config.yaml
d_model: 384
d_mlp: 1344
norm_place: "pre"
bias: "none"
extras: ["some layers without attention", "local attention windows", "paired heads", "shifted keys", "gated attention", "exclusive self-attention", "capped logits"]
lr_head: 0.00562
warmup_steps: 200
schedule: "wsd"
doc_mask: true
Each number is 128 + 24 x the weight over its row's rms, rounded and kept within 0 to 255. Layers, rows and columns count from 0. The size above them is the row's rms in percent of the matrix's.

# layer 8 MLP up, 1344x384, rms 0.0694, rows 832-858, columns 256-383
size [ 98 100 107  98  97 101  92 104  99 103 106 100  89  96  99 100  95 112  98 102 103  92 104  97  99  97  97]
[[156 154 113  77 130 118 139 114 141 127 106 138 122 147 103 135  89  91  85 117 143 122  80 136 119  94 134 135 182 142 128 158 114  92 142 126 133 151 145 133 117  88 129 105 152 103  61 128 177 140  71 105 130  94 123 125 159 144 150 143  95 138 170  98 129 126 113 125 140 138 154 158 117 132 101 118 113 137 125 122 123 115 139 119 124 119 102 145 153 147 147 133 156 136 117 101 112 136 150 161 140 146 110 132 134 124 153 107  94 153 114 127 107 146 119 140  68 155 127 106 140 153 120 108 151  91 116 122]
 [140 105 158 149 170 112 120 143 125 121 138 130 133 170 105 134  73 127 127 133 110 116 156 119 157 139 125 133 117 109 124 155 148 164 150 121  86  96 161 157 104 182 140 141 141 137 173 126  98 119 156 129 124 133  95 129 101  88 116  97 132 130 108 118 137 141 104 104  94 157 116 110 133 136 125 146 125 156 174 152  99 128 160 120 148 145 168 184 143 143 152 108 104 128  70 126 113  86  94 138 126 113 112 169 145 114 119 111 126 131 110 107 163  94 111 132 135 131 151 135 133  81 122 113 189  96  99  92]
 [146 104  95 160 172 143 141  98 108 154 137 129 120 153  98 142 132 100 133 140 143 100 128  85 129 111 113 116 135 115 121 134 141 101 146  95  97 112  96 117 120 104 122  97 103 141 123 148 151 130 110 118 110 133  94 114  85 126 165 128 150 135 165 154  81  69 165 125  76  86 145 118 153  92 102 108 118  78 149 135  70  86 164 122 164 167 121 118  94 129  94 137 125 154 128 119 158 131 146 149  89 118 113 132 165 133  98 158 127 120 130 124 148 135 100 154 144 145 131 109 139  89 137 169 133 123 105 156]
 [101 129 171  70 125  75 117 122 126 134 141 111 112 125 116 124 144 137 163 122 112 147 116 139 143 107 126 176  75  95 123 128 149 142 109 125 176 100 134 121 116 142 107 149 172 146 139 158 115 108 182 139  91 138 118 164 125 122 111 129 114 144 190 132 137 163 123 105 134 119  98 160 100 110  86 123 171 143  94  97  96  97 157  96 104 129 101  49 119 120 154  71 162 152 130 178 129 158 130 138 136 143 116 130 135 111 119 137 125 141 146 165 156 130 101  96 143 155 166 183 114 137 141 109 112 126  83 125]
 [ 76  97 127 122 142  76 121 160  94 147 118 126 132 166 108 117 148  93 129 146 138 121 152 100 133 137 193 133 147 174  75 160 101 120 125 123 133 132 127 111 116 164 111 137 109 113 163 112 114 136 141 133 125 123 169 144 102 112 152 142 109 147 123 157 132 109 118 150  91 127 145 125 154 122  98 113 134 135 129 142 114 120 117 115 145 132  89 126 163 116 129 159 158  67 175 139  93 174 127 179 120 106 143 130 153 133  87 150 128 106 159 124 109  96 144 129 143 115 110 115  95 139  55 137 122 101 130 115]
 [102  96 132  87 148 161 146 123 123 104 126 142 159  91 146 103  93 115 116 140 107 115 113 148  91 145 144 107 135 112  80 126 121 111 125 136 132  91 149  93 122 164 143 104 107 164 136 118 105 121 150 136 116 122 120 105 125  89 150 152 100 162 106 137 151  88  80 164 160 102  82 160 170 165 144 111 105  99 133  98 110 128 139 173 130  98 137 119 107 128 136 132 139 188 100  99 113 119 119 105 133  88 139 134 150 130 144 159 119 144 115 118 157 165 111 105 108 160 158  71 143 164 110 146 147 117 107 153]
 [142 100 121 133 128 137 166  93 129 121 105 120 127 117 119 113 125 153 178 139 140 139 148 155 117 130 158 121 142  88 146 143 164  90 157 138 108 205 151 100 126 143 141 129 158 138 110 153  57 108 158 134 131 149 102 133 138 113 121 152 113 151 103  95 111 143  87 177 122 167 119 129 128 110 129 123  74 110 156 128 128 147 173 133 134 102  83 100 130 162 142 150 128 122 140 129  48 160 130 161 135 128 115 119 148 107 147 126 129 114 147 141 113 107 165  98 113 185 136 157 126 129 127 125 109 120 152 129]
 [101 144  92 143 135 178 170 121  75 136 142 117 146 162 127 121 104 128 143 185 117 125 140 116 117 104 114 155 143 153 145 169 153 108 131 175 123 161  92 129 150 114 131  88 109 153 125 105 129 164 108 111 112 156 143 139 100 183 152 154 136 138 113 167 171 160 129 109 127  78 111 118 164 120 100 133 124 132 146 112 154 129 178 128 115 129 119 112 114 101 150 103 157  79 118 102 145 124 147 125 102 145 116 133 121 106 162 120 147 135 130 137 108 184 155  92 110 118 144 126 124 116  89 104 144 125 129 130]
 [131 203 106 101 136 130 143  90 111 134  72 120 134 184 131 172  95  90 144 152 135 162 128 126 138 150 143 132 157 102  86 123 106 136 154 131 152 123  94 154  95 128 107 135 111 154 160 143 123 118 157  75 110 128 142  92 117 103 135  78 123 122 110  99 138 128 156 124 100 120 144  99  90 146  90 135 127 106 145 109 145 121 101 143 145 158  90  94 114 123  95 116 116 132 115 183  84 151 131 167 122 127 140 153  99 139 107 114 127 129 108  93 136 133 191 136 146 137 138 122 135 161 132 138 127 146  90 135]
 [156 170 144  91 109 145 126 126 104 126 130 127 130 113 139 131 151 180 134  93 124  91 135 114 158 163  85  95 114 153 112 124 137 102 141 154 107 123 173 144 113 118 163 114 120 161 117 147  61 151 149 174 145 118 108 120 114 111  86 109 106 128 164 108  93 161 134 171 138 154 121 115 104 157 104 125 121 150 159 165 122 114 136 137 119 152 155 120 164  84 146 114  93 157 169 131 122 152  96 105 122 127 116 105 199 119 142 138 137 162 151 127 110 135 105 137  87 148 111 124  88 116 145 139 125 105 149 137]
 [142  71  69 136  93 191 167 161 149 153 123  97 172 136 152 109 106  83 146 106 137 106 127 104 129 100 163 164 113 150 122 125  92 138 120 125 149 101  76  73 112 112  82 122 123 164 145 120 170 165 200 167 137  93 114  79 119 112 180 107 113 140  82  91 121 144 104 142 127 174 133 151 166 119 119 155 136 148 120 152 150 102 100 154 149 161 141 155 124 121 112 166 120 132 128 138 112 102 179 130 184 131 126 141  83  95 116 146 133 124 145 123 109 121 150 135 130 119 118 109 117 145 139 150 140 114 124 101]
 [128 128 125 167 154 123 138 124 150 137  93 150 132 114 143 105 116  75 145 128 105 125 136 170 131 141 140 111 151 136 180 103 147 113 130  99 151 159 109 156 115 131  80 134 171 132 112 151 144 133 151 118 119  95  78 123 152 130 102 137 100 111 123  88 133  99  76 104 122 121 108 140 127 168 118 153 140 130 150  99 163 144 134 123 110  83 145 143 163 104 163 140 109 142 138 114 120 140 151 112  92 156 121 108 110  89 144 120  94  57 114 111 150  97 104 154 150 111  69 147 170 101 116 108 131 138  95 159]
 [ 93 121  97  75 127 112 131 117 161 136  97 150 115 150 150 133  94 160 145 152 153 111 145 149 123 125 135  84 155 174 136 130 153 121 153 133 125  96 114 149 138 108 160 118 123 143 113 124  83 138 139 126  98 142 111 156 126  79 109 131 116 131 125 160  77 132  94 136 113 144 117 126 104 143 185 128  99 111 134 108 150 139 152 114 170 125  97 109 147 112 126  94  82 117 139 114 139 109 153 109 133 115  88 177  99 161 145 137  99 149 173 103 145 112 119 116 104 124 105 143 123 129 124 149 112 103 121 140]
 [121 147 155 109 141 166 119 118 145  89 114 165 113 152 128 146 152 110 154 134 138 116 106 132 132 120 116 149 166 104 118 152 168  99  87 177 165 137 136 132 137 134 152 154 131 182 120 102  92 155 101 156 102 141 125 156 138 120 124 111 166  87 134 104  95 119 142 126 157 118 142 136 123 118  87 139  84 117  97 147 105 158 133 111 117  83 167 137 111 124  95 136 130 126 162 121 113 134 105 167 152 136  89 105 138 165 173 122 109 158 135 129 157 190 117 129  83 101 106 111 146 121 169 134 129 135  62 105]
 [ 85 118  70  84 146 122 139 106 150 139 136 113 139 148 154 113 138 140 143 115  85 138 148 117 110  88 128 135 130 170 143 141  97 152  75 143 148 123 103 124 132 139 147 163 102 117 104 128 125 126 139 108 113 115  85 148 150 160 105 142 123 101 193 152  96 133  90 175 129 117 161 132  94 115 104 120 130 161 125 153  89 116  97 155 171 128  96 143 145 125 107 150 142 104 138 116 136 128 115 120 107 145  56 133  91 108 154 122 142 172 116 134 155  66 103 142 121 136 109 176 101 113 126 134 157 156  81  80]
 [127  88 142  97 157 134 129  95 117 134 144 152  72 129 171 107 119 132  93 129 128 145 166 119 175 136 105 119 147 181 144 102 132  98 156 179 143 134 114 143 193 149  89 131 162 123 143 139 142 130  85  74  65 117 103 139 146 142 104 149 112 121 123 148 124 113  98 120 132 126 112 146 110 122 119 170 128 140 123 137 133 134 145 179 139 138 106  94 174 113 141 153 117 122 115 141 139 121 156 132 158 151 129  98 117 127 139 146 149 126 151 127 124  99 181 124 149 118 157 128 141 150  76 137 123 143 132 150]
 [146 155 147  98 147 109 149 135 154 109 147 145 131 137 120 130 127 162 130 129 147 141 148 113 138 136  38 148 120 140  70 124 135  74 108 124 137 102 149 121 129 126  97 140  84 171 108 129 140 119 152  98  94 127 111 151 107 161 126 144 115 110  64  98 155 118 133 128 146 138 119 114 132 125 158  99 131 100 116 110 122 204 103 102 118 154 172  89 102 134 120 140 121 125 143 151 120 149  96 149 160  90 162  98 113 123 106 144 134 135 143  86 131 124 162 126 110 114 118 100 124 131 108 136 153 135  98  89]
 [ 93 155 121 111  82 144  67 134  85 155 145 156 110 143 123 128 111 114  62 150 146 119 122 157 161 109 121 143 118 133 147  97 163 154 153 121  89 115 123 112 156 160 113  89 115 101 136 104 144 109 119 153 154 127 125 136 112 137 132 115 132 155 161 122 140 174 125 108 111 128 128 143 129 172 119  80 156 113 120 140 115 159 102  97 105 123 143 136 140 137 123 106 128 116 147 134 116 121 132 135 146 141  92 129 128 117 149 110 115 108 123 107 159 145  99 128 107 134 100 121 132 114 145 109 125 167 167 142]
 [129 115 152 162 132 154 151  83 138 111 108 112 152 134 122  87 141 121 108 101 180 123 137 171 162 123 104  78 103 147 134 113 127 154 143 129 169 157 137 126 125 190  94 131 113 111 146 107 104 108 103  99  92 158 121 144 140 104  99  88 128 156 141  97 133 103  90 103 127 106  95 127 161 131 144 106 114  90 165 145 127 181 125 110 133 161  79  82 120 111 103 132 110 117 134 131 138 136 132 110  99 123 138 135 175 111 143 109 133 137 116 146 164 155  97 110 141 150 115 123 142 156 152 142 119 121 148 116]
 [129 179 139 119 127 114 114 140  80  97 120 118 112  96  95 149 146 165 125 150 182 105 126 136 105 131 120 117 117 117  86 121 160 133 133 141 123 155 146 104 139 131 125 101 110 144 154  89 144 149 152  81 129  86 114 118 124  74 137 147 106  83 143 157 137 108 168 151 147  83 111  85 111  89 115 130 116 146 138 141 121 114 139 146 165 108 162 134 119 146 116 142 133 113 144 157  90 139  76  83 129 145  97 123  98 135 115 176  93 104 132  89 133 127 105 154 152 180 104 132 143 114 171  78 105  83 122 133]
 [130 126 141 142 133  94 148 119 161 149 104  98 111 156 141 180 108 118  82 141 117 146 127 113 106 122 107 124 135 115 129 197 169 161 128 152 124 114 125 104 124 116 131 110 128 166  99 103 117 115  83 142 162 133 146 138 129  84 154  95 149 100 109 154 142 125 132  94 151 137 128 103 153 177 120 121 117 122 125 136 108 137  96 118 131 137 120 105 149 146 159  91  91 162 154 109 102 150 111 120 104 143 152 137 119 109 164  95 173 106  97 135 140 132 155 115  99 130 106 131 110 118 142 138 119 149 112 115]
 [ 81  68 124 140  81 127 110 153 131 116 110 118 140 127 138 105 134  86 131 130  93 128 142 149 146 178  84 108 130  81 132 152  90 109 109 132 136 112 127 119 141 100 141 143 143  97 122 137 123 158 121 149 135 126 124 120  91 121 121 142 176 141  97 134 124 167 125 164  96 148 113 144 112  99 125 158 102 122 140 151 156 215 115 139 146 147 114 146 105 116 166 133 165 132 134 117 111 131 140 143 122  90 141 136 162 104 115 136 150 118 116 128 119 172 122  94 186 125 103 166 146  85 115 105 145 134 120 112]
 [122 140 123 142 100  90 107 186 133  65  89 138 169  99 114 117 129 158 105 142 120 146 117 156 118 115 105 174 134 109 107  96 142 128 170 174 124 114 151 148 133 175 102 145 142  85 145 151 112 143 115 161 119 125 211 166 122 125 116 111 145 134 137 150 131  64 138 145 122 141 141 165 121 101 101 116 120 131 151 104 157 140 126 143 135 128  99 128  89 153 130 153 203  89  93 159 150 139 145 140 142 119 132 117 127 186 145 130 142 138 146  82  97 175 194 151 110 110 115 131 116 119 110 149 152 103 116 114]
 [128 113 102  78 119 121 134 133 153 172 146 128 119 124 154 176 119 104 146 140 155 120 166 161 100 110 119  92 158 124 151 129 129 104 113 121 172 126  87 120 134 119 137 112 189 160 148  96 153 157 102 147 134 102 127 116 138 152 114 150 115 115 144 110 102 144 150 142 121 103 130 154 112  97 130 123 141 102 135  96 101 121 155 106 124 106 155  90 143  96  77 142 148 124 139 155 120 123 125 126 112 131 121 140  97 117  68  90 132 131 165 124 139 209 129  78 151 127 106 112 113 125 107 104 112 182  99 121]
 [127 124 133 143 175 151  87 109  87 122  88 122  93 116 131 126 133  99 127 131 130 118 119 134 156 134 140 117 147 122 134 119 120 123 109 151 104 155 151 144 109  89 157 141 128 118 142 121 180 131 135 115 137 121 114 135 153 140 100 154 151 137 167 156 129 146  95 133 114 136 143 116 115 115 167 121 133 128 148 151 114 161 164 152  97  90 135 178 116 139 141 126 159  82 138 138 137 127 168 146 122 104 129 104 121 147 132 151  62 142 135 127 111 120  92 132 103 143 115 126 144 119 149 121  91 159  87 145]
 [145 138 101 100 124  84 136 151 121 128 159  92 125 130 180 127 154 128 179 140 192 124 151  83 112  96 164 140 104 127 143 137 118 102 147  93 131  90  96 130  91 113 136 153 162 122 152 107 117 106 161 112 123 128  95 148 111 176 152 132 130 101 114 148 156 155 126 144 132 112 149 118 116 103 141 161 141 110 107 100 118 167 136 142 102 146 135 112 138 124 145 148 144 103 120 138 146 123 161 158 126 143 183 135  69 113 167 142 158 161 110 158  92 111 121 105 151 141 115 130 133 131 107 124 127 114 120  89]
 [156 162 138 109 116 170 107 133 122 124 116  85 125 102 115 128  74  91 121  99 109 183 137 107 144 103 103 109 174 126 114 150  92 137 144 131 148 139 116 121 136 148 150 119 127 139 146 115 129 135 105 194 160 152 149 121 161 175 102 175 137 147 124 100 117 127  96 151  92 139 164 146 138 138 163 118 167 106 129 145 137 116 155 143 111 116 131 179 166  82 108 131 112 127 114 130 123 112  95 114 120 152 133 135 106 126 113  92 139 125  89 119 178 113 115 153 116 105 141 111 126  70 133 126 155 121 156  60]]
# layer 8 MLP down (transposed), 1344x384, rms 0.056, rows 832-858, columns 256-383
size [102 100  94 103 100 100  96  90  96  99 101  99 101  97  98 106 111 112 104  94  95 101 103 101 111 101 105]
[[123 169 175 175 121  85 150 168 102  77 119 136 118 117 182 149 127 120 134 100 160 121  95 128 116 148 134 133 168 161 125  95  78 103 113 124 114 161 125 123 119 147 107 144 127 106 133 120 114  97 137 161 117 127 124 115 138 119 112 107 131 120 170 135 103 142 171 136 152 133 135 115 137 109 114 103 163 149  83 141 206 120 113  88 173 148 113 127 149 146 105  93 112 125 154 141 150 182 150 150 131 120 140 151 121 131 152 122 111 128 107 102 112 170 162 148  88 149 129 100  86 151 103 118 122 142 113 110]
 [150 110  82  99 162 113 128 149 120  99 125 161  94 162 135 130 116 144 127 125 134 133 122  95  93 139 155 124 131  81 143  94 120 136 130 118 170 118 139 160 168 136 116 130 112 162 164 127 130 140 130 121 156 157 112 122 102 141 148 113 169 144  83 134 147 158 151 130 124 125 145 101 141  93 126  89 142 140 132 147 118 114 120 145 148 123 105 124 117 123 181  82 127 152 156 152 156 139 110 131 137 156 154 150 133 133 138 102 123 117 171 148 117 107 116 132 132  97 111 137 110 136 128 185 130 116 124 130]
 [135  86 136 105 116  79 106 148 155 125 124 103 120 150 136  55 149 124 139 151 102 144 127 143 128 170 119 138 114 101 141 115 100 108 134 159 149  86 147 113  76 118 101 101 116 120 108 136 132 123 162 151 142 110  86  99 123 108 134  95  85 117 100 107 103 148 148 130 120 142 105 122 135 134 102 158 108 125 146 102 151  99 134 125  87 116 110 105 162 175 162 138 173 164 131 150  67 120 153 183 100 106 139 124 158 110 117 124 153 112  91  93 136 116 142 165 151 164 150 106 138 109 128 125 153 123 105 132]
 [109 122 113 131 108 148 148 151  95 161 123 171 179 178 165 105 100 139 121 133 147 158 111 122 141 136 114 152 139 101 131 143 152 161 102 118 125 166  70 153 125 123  92 119 100 114 143 142 111 107 117 101 103 174 155 115 107 116 111 110 123 107 128 150 141  86 144 104 126 137 150  94 143 101 122 165  85 132 166 138 119 189 107 117 139 147  83 141 139 153 132 142 110 152 137 110  99 104 108 158 155 141  98 161 130 162 105 114 125 165 119 154 111 139 129 128 157 128 134  83 105 178 138 165 136  99 126 102]
 [127 126  95 162 131 142 121 155 107 127 112 166 111  94 138 119 152 154 143  93 175 113 144 118 151 137  88 116 125 114  97 145 140 138 133 111  99 133 152 158 107 145  93  94 134 117 145 171 120 114 132  82 106 134 143 105 129 175 144 120  99 127 140 168 143 109 127 135 146 138 109 178 104 158 158 111 143  98  80 148  91 141 113 128 102 156 134 115 123 130  98 106  96 186 155 118 124 149 148 156 139 138 171 108 156 104  59 112 132  86 131 107 155 105 114 147 116 127 155 143 146  97 164  93 127 132 140 126]
 [118 122 129 122 128 129  83 145 154  78 141 154 132  71 155 117 117 139 141 144 134 111 157 143 168 154 167  84 104 138 105 105 131 100 123 134 117 116  83 189 110 141 116 140 138  98 134 105 164 126 127 148 135 113 116 129 108  96 120 123 148 179 161 161 105 141 100 140 131 124 122 117 156 141 148 143 112  85 136 139 119 121 103 104 131 141 114 114 137 124 144  75  94 117 157 109 139 124 147 136 174  71 131  88 107 109  72 124 157 126 110 123 129  92 134 129 115 142 168 162 101 149 151 124 124 153 108 118]
 [139 144 132 133 125  99 119 150 134 140 108  90 141 163 142 129  97 135  94 128 102 127  85 116 143 148 120 123 160 151 152 149 140 152 144  97 113  82 140 104 109 172 131 116 106 132 192 108 116 137 105 118 147 102 116 117 147 136 123 162 164 147 124 139 121 136 152 106 114 145 173 142 124 171 109  98 136 160 155 152 154 137 140  95  96 167  95 104 124 113 102 139 112 134 106  91 158 117 145 150 137 115 129 167 145 110 140 159 103 120 117 156  92 135 157  83 181  54 141 164  80 170 135 156 114 136 122  97]
 [170 146 147 107 165  93 141 119  86 112 140 120 178 153 159 130 145 130 122 133 129 135 108 126 133  73 111 132 169 105 140 188 117 108 170 129 133 102 138 132 122 121 118 156 107 142  94 120 125 106 109 126 139 142 123 132 115  95 134 139 160 152 107 112  93 114 121 113  89  94 124 103 152  94 100 132 138 115 124 138 159 144 130 131 171 138 141 100 132 115 135 129 160 133 133 134 117 130 147 128 165 106 112  90 141 114  85 110 122 139 164 160 115 135 145 115  87 119 141 148 160 110 176  79 107 137 160  92]
 [107 101 141 174 140 143 134 151 134 108 117 133 112 127 132  96 119 135 149 137 145 105 118 109 100 102 126 145 129 134 130 104 134 134 186 140 122 112 130 125 117 120 141 132 122 106 103  99 130 200 125 115 161 128 130 114 120 145 109 133 140 163  94  31 166  99  95  98 129  86 130 122 104 100 177 108  95 141 158 117 138 139 143 106 170 148 161 133  91  63 140 118 112 133 166 128 119 128 143 151  83  98 112 137 114 150 166 140 112 146 139 134 109 164 141 137 133 117  76 127 101 139 129 136 129 139 137 134]
 [ 68 120 171 116 106 100 121 138 120 103 112 157 138 143 112 134 101 114  90 171 161 117 135 108  93 140 134 123 119  96 116 131 114 131 129 105 193 133 191 113 171 145 149 131 142 139 110  97 197 102 140 172 120 153 115 104 172 101 120 162 138 141  97 118 146 101 118 129 144 111 115 185 148 193  64  91 131  83 130 139 116 113 112 128 124 106 133 144 179 116  94 126 159  63 134 136 119 142  75 121  91 140 146 145 123 128 134 137 121 135 159 140 117 111 113 105 145 133 124 103 139 123 129 121 136 118 122 128]
 [107 158  92 156 149 150 135 127 123 157 109 164 111 153 116 127 140 131 106 147 170 116 148 144 108 148 135  87 137  97 115 139 133 134 177 125 152 138 108  88 133 118 144 115 134  98 139  97 122 173 119 161 143 121 134 158 130 108 151  91  94 137 115 131 118 127 147 116 144 139 157 199 128 120 128 158 116 133  84  86 159 102  93 124 118 100 138 149 109 174 183 122 124 133 166 135 174 102 135 150 155 111 132 154 169 136 145 118 118 140 104  96 114 136 148 114 119  84 144 121 154 133 104 131 145 141 121 147]
 [110 118  93 160  98  93 132  96 149 116 126 113 114 142 169 138 133 142 157 136 111 125 107 135  95 167  72 131 127 152 102 137 153  87 126 137  87 144 154 125  88 112  86 192  94 133 123 148 147 131 124 149 137  83 171 170 148  85  97 145 113 146 140 128 144 128  94 140 129 157 120 129 160 139 123 102 133 181 156 138 101 113 127 111 108 169 116 120 130 172 144 117 101 127 130 100 113 165 182 168 163 105 111 118 161 128 110 163 141 147 144 121  63 137  96 108 125 111  77 151 141 160 153 114 145 124 138 113]
 [ 82 144  92  97 130 149  97  96  66 122 154 121 142 100 123 180 120  72 105 121 123 146 150 127  91 123 165 183 121 121  88  71 100 132  96 106 118 148  98 136 146 149  75 126 155 115 121 113 125 109 124 127 127 108 111  95 119 125 131 127 167 101 129 126 131 142 146 107 107 166 106 106 132 124 143 105 115 115 165 105  81 121 124 124 135 115 136 135 102  97 120 115 114 136 141 120 113 105 113 147 120 112 184 124 148 133 151 153 156 129 145 156 105 104 135  83 145 148 154 135 137 110 134  90 155 145 146 124]
 [142 130 143 109 137 138 107 138 177 115 146 145 111 126 121 149  98 124 116 102 134 121 111 118 118 147 123 153 130 141 167 123 120 122 109 143 117 136 109 129  99  91  94 172 171 133 118 128 103 137 106 116 119 109 146 144 122 104 155 118 138  95 158 113 133 119 120 134  95 143 137 125 105  93 157 100 137 124 162 139 153 104 177 130 170 122 119 117  67 145 123  96 121 101 149  98 135 123 107 101  98 161 104 143 158 147 116 147 143 156  99  85 120 164 120 137 145 114 135 103  98 116 144 179 107  84 177 167]
 [108  84 142  87 121 130  86 151 147 126 144 124  84 120 180  88 102 142  85 182 152 119 109 125 139 134 115 145 120  98 119 121 118 106 142 115 151 129  95 119 135 111 102 127 135 138 104 100 124 110 155 126 160 112 155 155 181 163 138 128 138 142 133 122 141  98  97 165 150 116  75  88 146 145 119 130 132 112  94 111 146 112 108 121 142 134 131 155 148 103 145 126 182 125 131 148 135 127 150 113 128 128 105 105 102 181 126 100 117 135 105 127 151 169 130 148 160 157 130 145 152 176  87 138 143 155 169 140]
 [110 136 130 135 124 202  88 125  94 141 143 131 146 120 106 150 100 119 148 160 130  86 151 114 133 109 145 104 113 124 107 133 107 140 100 149 151 155 136 160 168 121 128 152  87 133 133 104 119 182 185 124 111 130 156  90 156 113 121 115 147 109 146  90 125 157 152 156 134 151 109 105 128 128 157 171 102 145  63 170 109  77 143 115 158  87 138 142  94  65 105 166 105 159 113 164 128 141 108 156 142 109 115 107 120 127 147 116 124 132  79 119 129 153 101 161 129 157 128 168 197  82 107 161 115 153 126 134]
 [137  84 105 118 104 133 134 145  81 126 156 108 100 120 173 147  91 107 107 124 155 138 124 173 133 150 120 109 165 137 141 141 152 128 140 150 123 151 119 110 164 137 146  96 145 127 130 111 121 163 134 155 101 125 145  92 128 106 117 128  92 138 121 117 136 108 141 119 105  97 113 119 132 117 140  97  89 126 134 150 124 118 149 138 131 154 153 127 154 108 112  94  87  96 108 166 106  73 141 103 121 125 120 147 100 116 121 116 101 109 124 175 148 127 130 114  86 128 118 152  88 132 149 135  85 129  93 198]
 [134 113 120 124 153 127 165 141 124  59 118 121 156 131 128 102  98 110 148  95  97  71 142 102 122 130 119  99 154 132 152 138 150 111 113 153 119 102  97 107 158 119 120  83 133 170 163 126  67 161 100 149 180 138 121 131 127 121  92 158 108 165 104 137  96 114 112 150 123 140 140 138 100 140 162 137 109 122 148 120 135 130 109 149 184 170  96 130  93 128 119 129 165 158  90 160 130 118 117 183  99 101 140 124 156 163 150 154 141 132 107 116  95 153 105 118 175 121 119 138 116 133 124 161 122 108 113 110]
 [137 136  78 170 126 150 116 109 107 138  78 102 140 140 171 159 103  86  96 120 135 136 148 164 123 118 103 158 141  98 133 164 154 126 130 117 138 133 135 126 132 104 101 123 151 159  88 147 126 129 114 137 160 108 175 131 118 136 118 145  98 128 103 125 139 137 146 141 163 139 149  89 169 131 141 130  82 128 155 127 166 102  73 132 109 134  66 144 134 154 127 107 133 128 122 168 132 131  99 120 118  82 130 118 120 126 144 174 182 120 135 127  78 137 110 138 110 116  81 178 114  86  81  64 116 107 117  95]
 [111 127 118 110 117 141  98 121 104 111 138 112 124 143 103 116 135 100 125 122 139 127 135 154 144 140 161 100 176 131 170 150 119 157 140 155 123  91 111  87 125 132 135  97 110 130 145 132  66 122  96 129 131 116 118 139 122  92 147  89 147 119 158 174  99 111 162 119 117 105 164 116 112 164 150 167 160 148 163 146 135  84 160 112 133  99  78  98 137 142 134 118 131 170 191 118 106 109  94 118 127 158 117 153  97 150 110 114 113 122 129  98  90 124 134  84 132 157 131  82 110 102 132 115 117 130  95 132]
 [126 126 135 153 106 139 113 129 155 140 120 108 111 128 136 102  95 134 138  90 120 125 140 154 137 137 124 103 152 132 105 121 128 116  95 148 108 134  98 155 132 156 144 135 111 149 145 153 124 110 134 113 152 162 130 170  77 173 127 141 117 132 149 166 101 105 113 147 149 110 152 143 147 123 133 131 101 140 115 120 118 138 113 112 142 146 168 128 168 132 138 152 147 168 160 135 163  95  98 143 124 172 129 171 114 100 182 131 125 116 105 152 114 133 134  96  61 101 170 104 130 133 125  90 126  82 145 141]
 [151 159  74 117 139 129 130 140 107 181 118 133 131 143 129 115 117 134 120 133 168 120 155 112 131 123 114 130 100 115 134 104 119  95 143 120 147 136  92  85 112 113 110 159 125 109  89 106 124 144 140  72  92 131 136 102 119 113 133 177 112 154 129 148 124  97 148 125 148 112 134 136 117 135  86  97 182  88 106 131 138 116 146 119 124 154 152 143 120 107 136  95  86 141 128 152 131 149 106  95 164 129 131 143  81  78 118 127 117 103 106 152 132 104 148 122 168 143 161 145 107 147 117 138 188 155 117 131]
 [162 148 144 136  98 127 150 133 146 176 151 141 134 117 122 131 171 142 114 135 142 152 117 141 150 142 112 141 126 128 114 113 139 150 134  92 128 114 104 133 128 122  87 128 104 159 134 142 138 160 108 154 152 135  97 147 121 143  99 105 196 163 103 157 176 131 110 122  98 124 124 142 161 151 132 126 178  99 133  94 117 154 150 150 123 203 128 168 102 142 124 148 157 172 135 126 144 103 149 166 170 149  95 128 140 184 162  95 116  86 122 169 102  95  94 133 155  99 160  90 119 133 105 150 175 143 121 110]
 [150 126 126 124 113 166 156  76 131  95 118 160 104  82 112 100 132 120 104 132 133  80 116 104 133 157 144 131 118 181 142 144 149 136  79 129 133 134  61 137 135 171 113 128 153  60  97 166 144 145 108  92 110 137  88 116 120 132 127 145 159 133 143 106 171 130 149 180 149 175 106 149 110 138 129 141 117 132  83  82 119 136 142 147 117  89 122 123 120 164 129 178 131 136 100 105 142  98 153 117 101 155 144 134 123 137 100 167 122 132 134 153 117 136 152 161 117 118 154  83  91 109 122  82 128 136 158 137]
 [118 145 130 143 139  82  97 123 160 140 142 133 100 164 162 134 143 110 133 163  82  89 158 149 106 112 121 119 119 132 132 131 126 127 159 139 103 114 114 121 116 127 137 135 146 107 106 148 104 105  89 137 137 112 130 119  92 174 170 128 124 130  85 119 110 175 119  93 144 108 122 113 103 170 141 125 162 160 118 111 137 129 125 136 123  69 143  47 161 141 158 142 145 129 149 131 116 112 128 117  97 118 148 111 121 140  91 149 111 168 167 116 157 113 109 127 197 148 153 165 124 128 145  84 134 136 103 111]
 [104 153 107  78 133 106 118 128 127 129 111 130 113 148  79 116  81 140 120  88 118 136 138 120 153 132 121 121 102  89 133 128 143  94 156 122 116 126 150 138 113 166 127 147  96 117  96 137 166 127 157 140 119 138 130 112 163 137 103 125 129  79  95 102 143  75  91 112 108 140 123 150 130 169 140 112 110 148 134 116 125 107 143 136 146 127 182 113 135 140 123 108 113 158  97  73 149 162 172 173 165  98 114 115 146 156 124 144  89 120 150 106 143 121 152 152  84 166 115 133 115 142 132 153 111  99 124 111]
 [131 130 151 130 142 121 164 146 122 136  98 143 118 112 160 129 148 169 119 145 160 116 105 121 128 124 121 129 129 133 177  98 148  73 191 150 124 122 105  97 192 121 116 152  98 127 146 105 105 107  85 113 167 151 100 148 132 166 121 115 160 101  79 148 166 122 162 120 142 117 119 136 126 109  85 145 108 183 127 142 164  91 169 105 133 162 121 115 134 145 119 156 124 117 104 155 139 178 123 132 112  79 154 116 134 210 127 147  97  85 117 130 128 173 121 169  79 137 140 146 142 126 124 148 165 154 152  96]]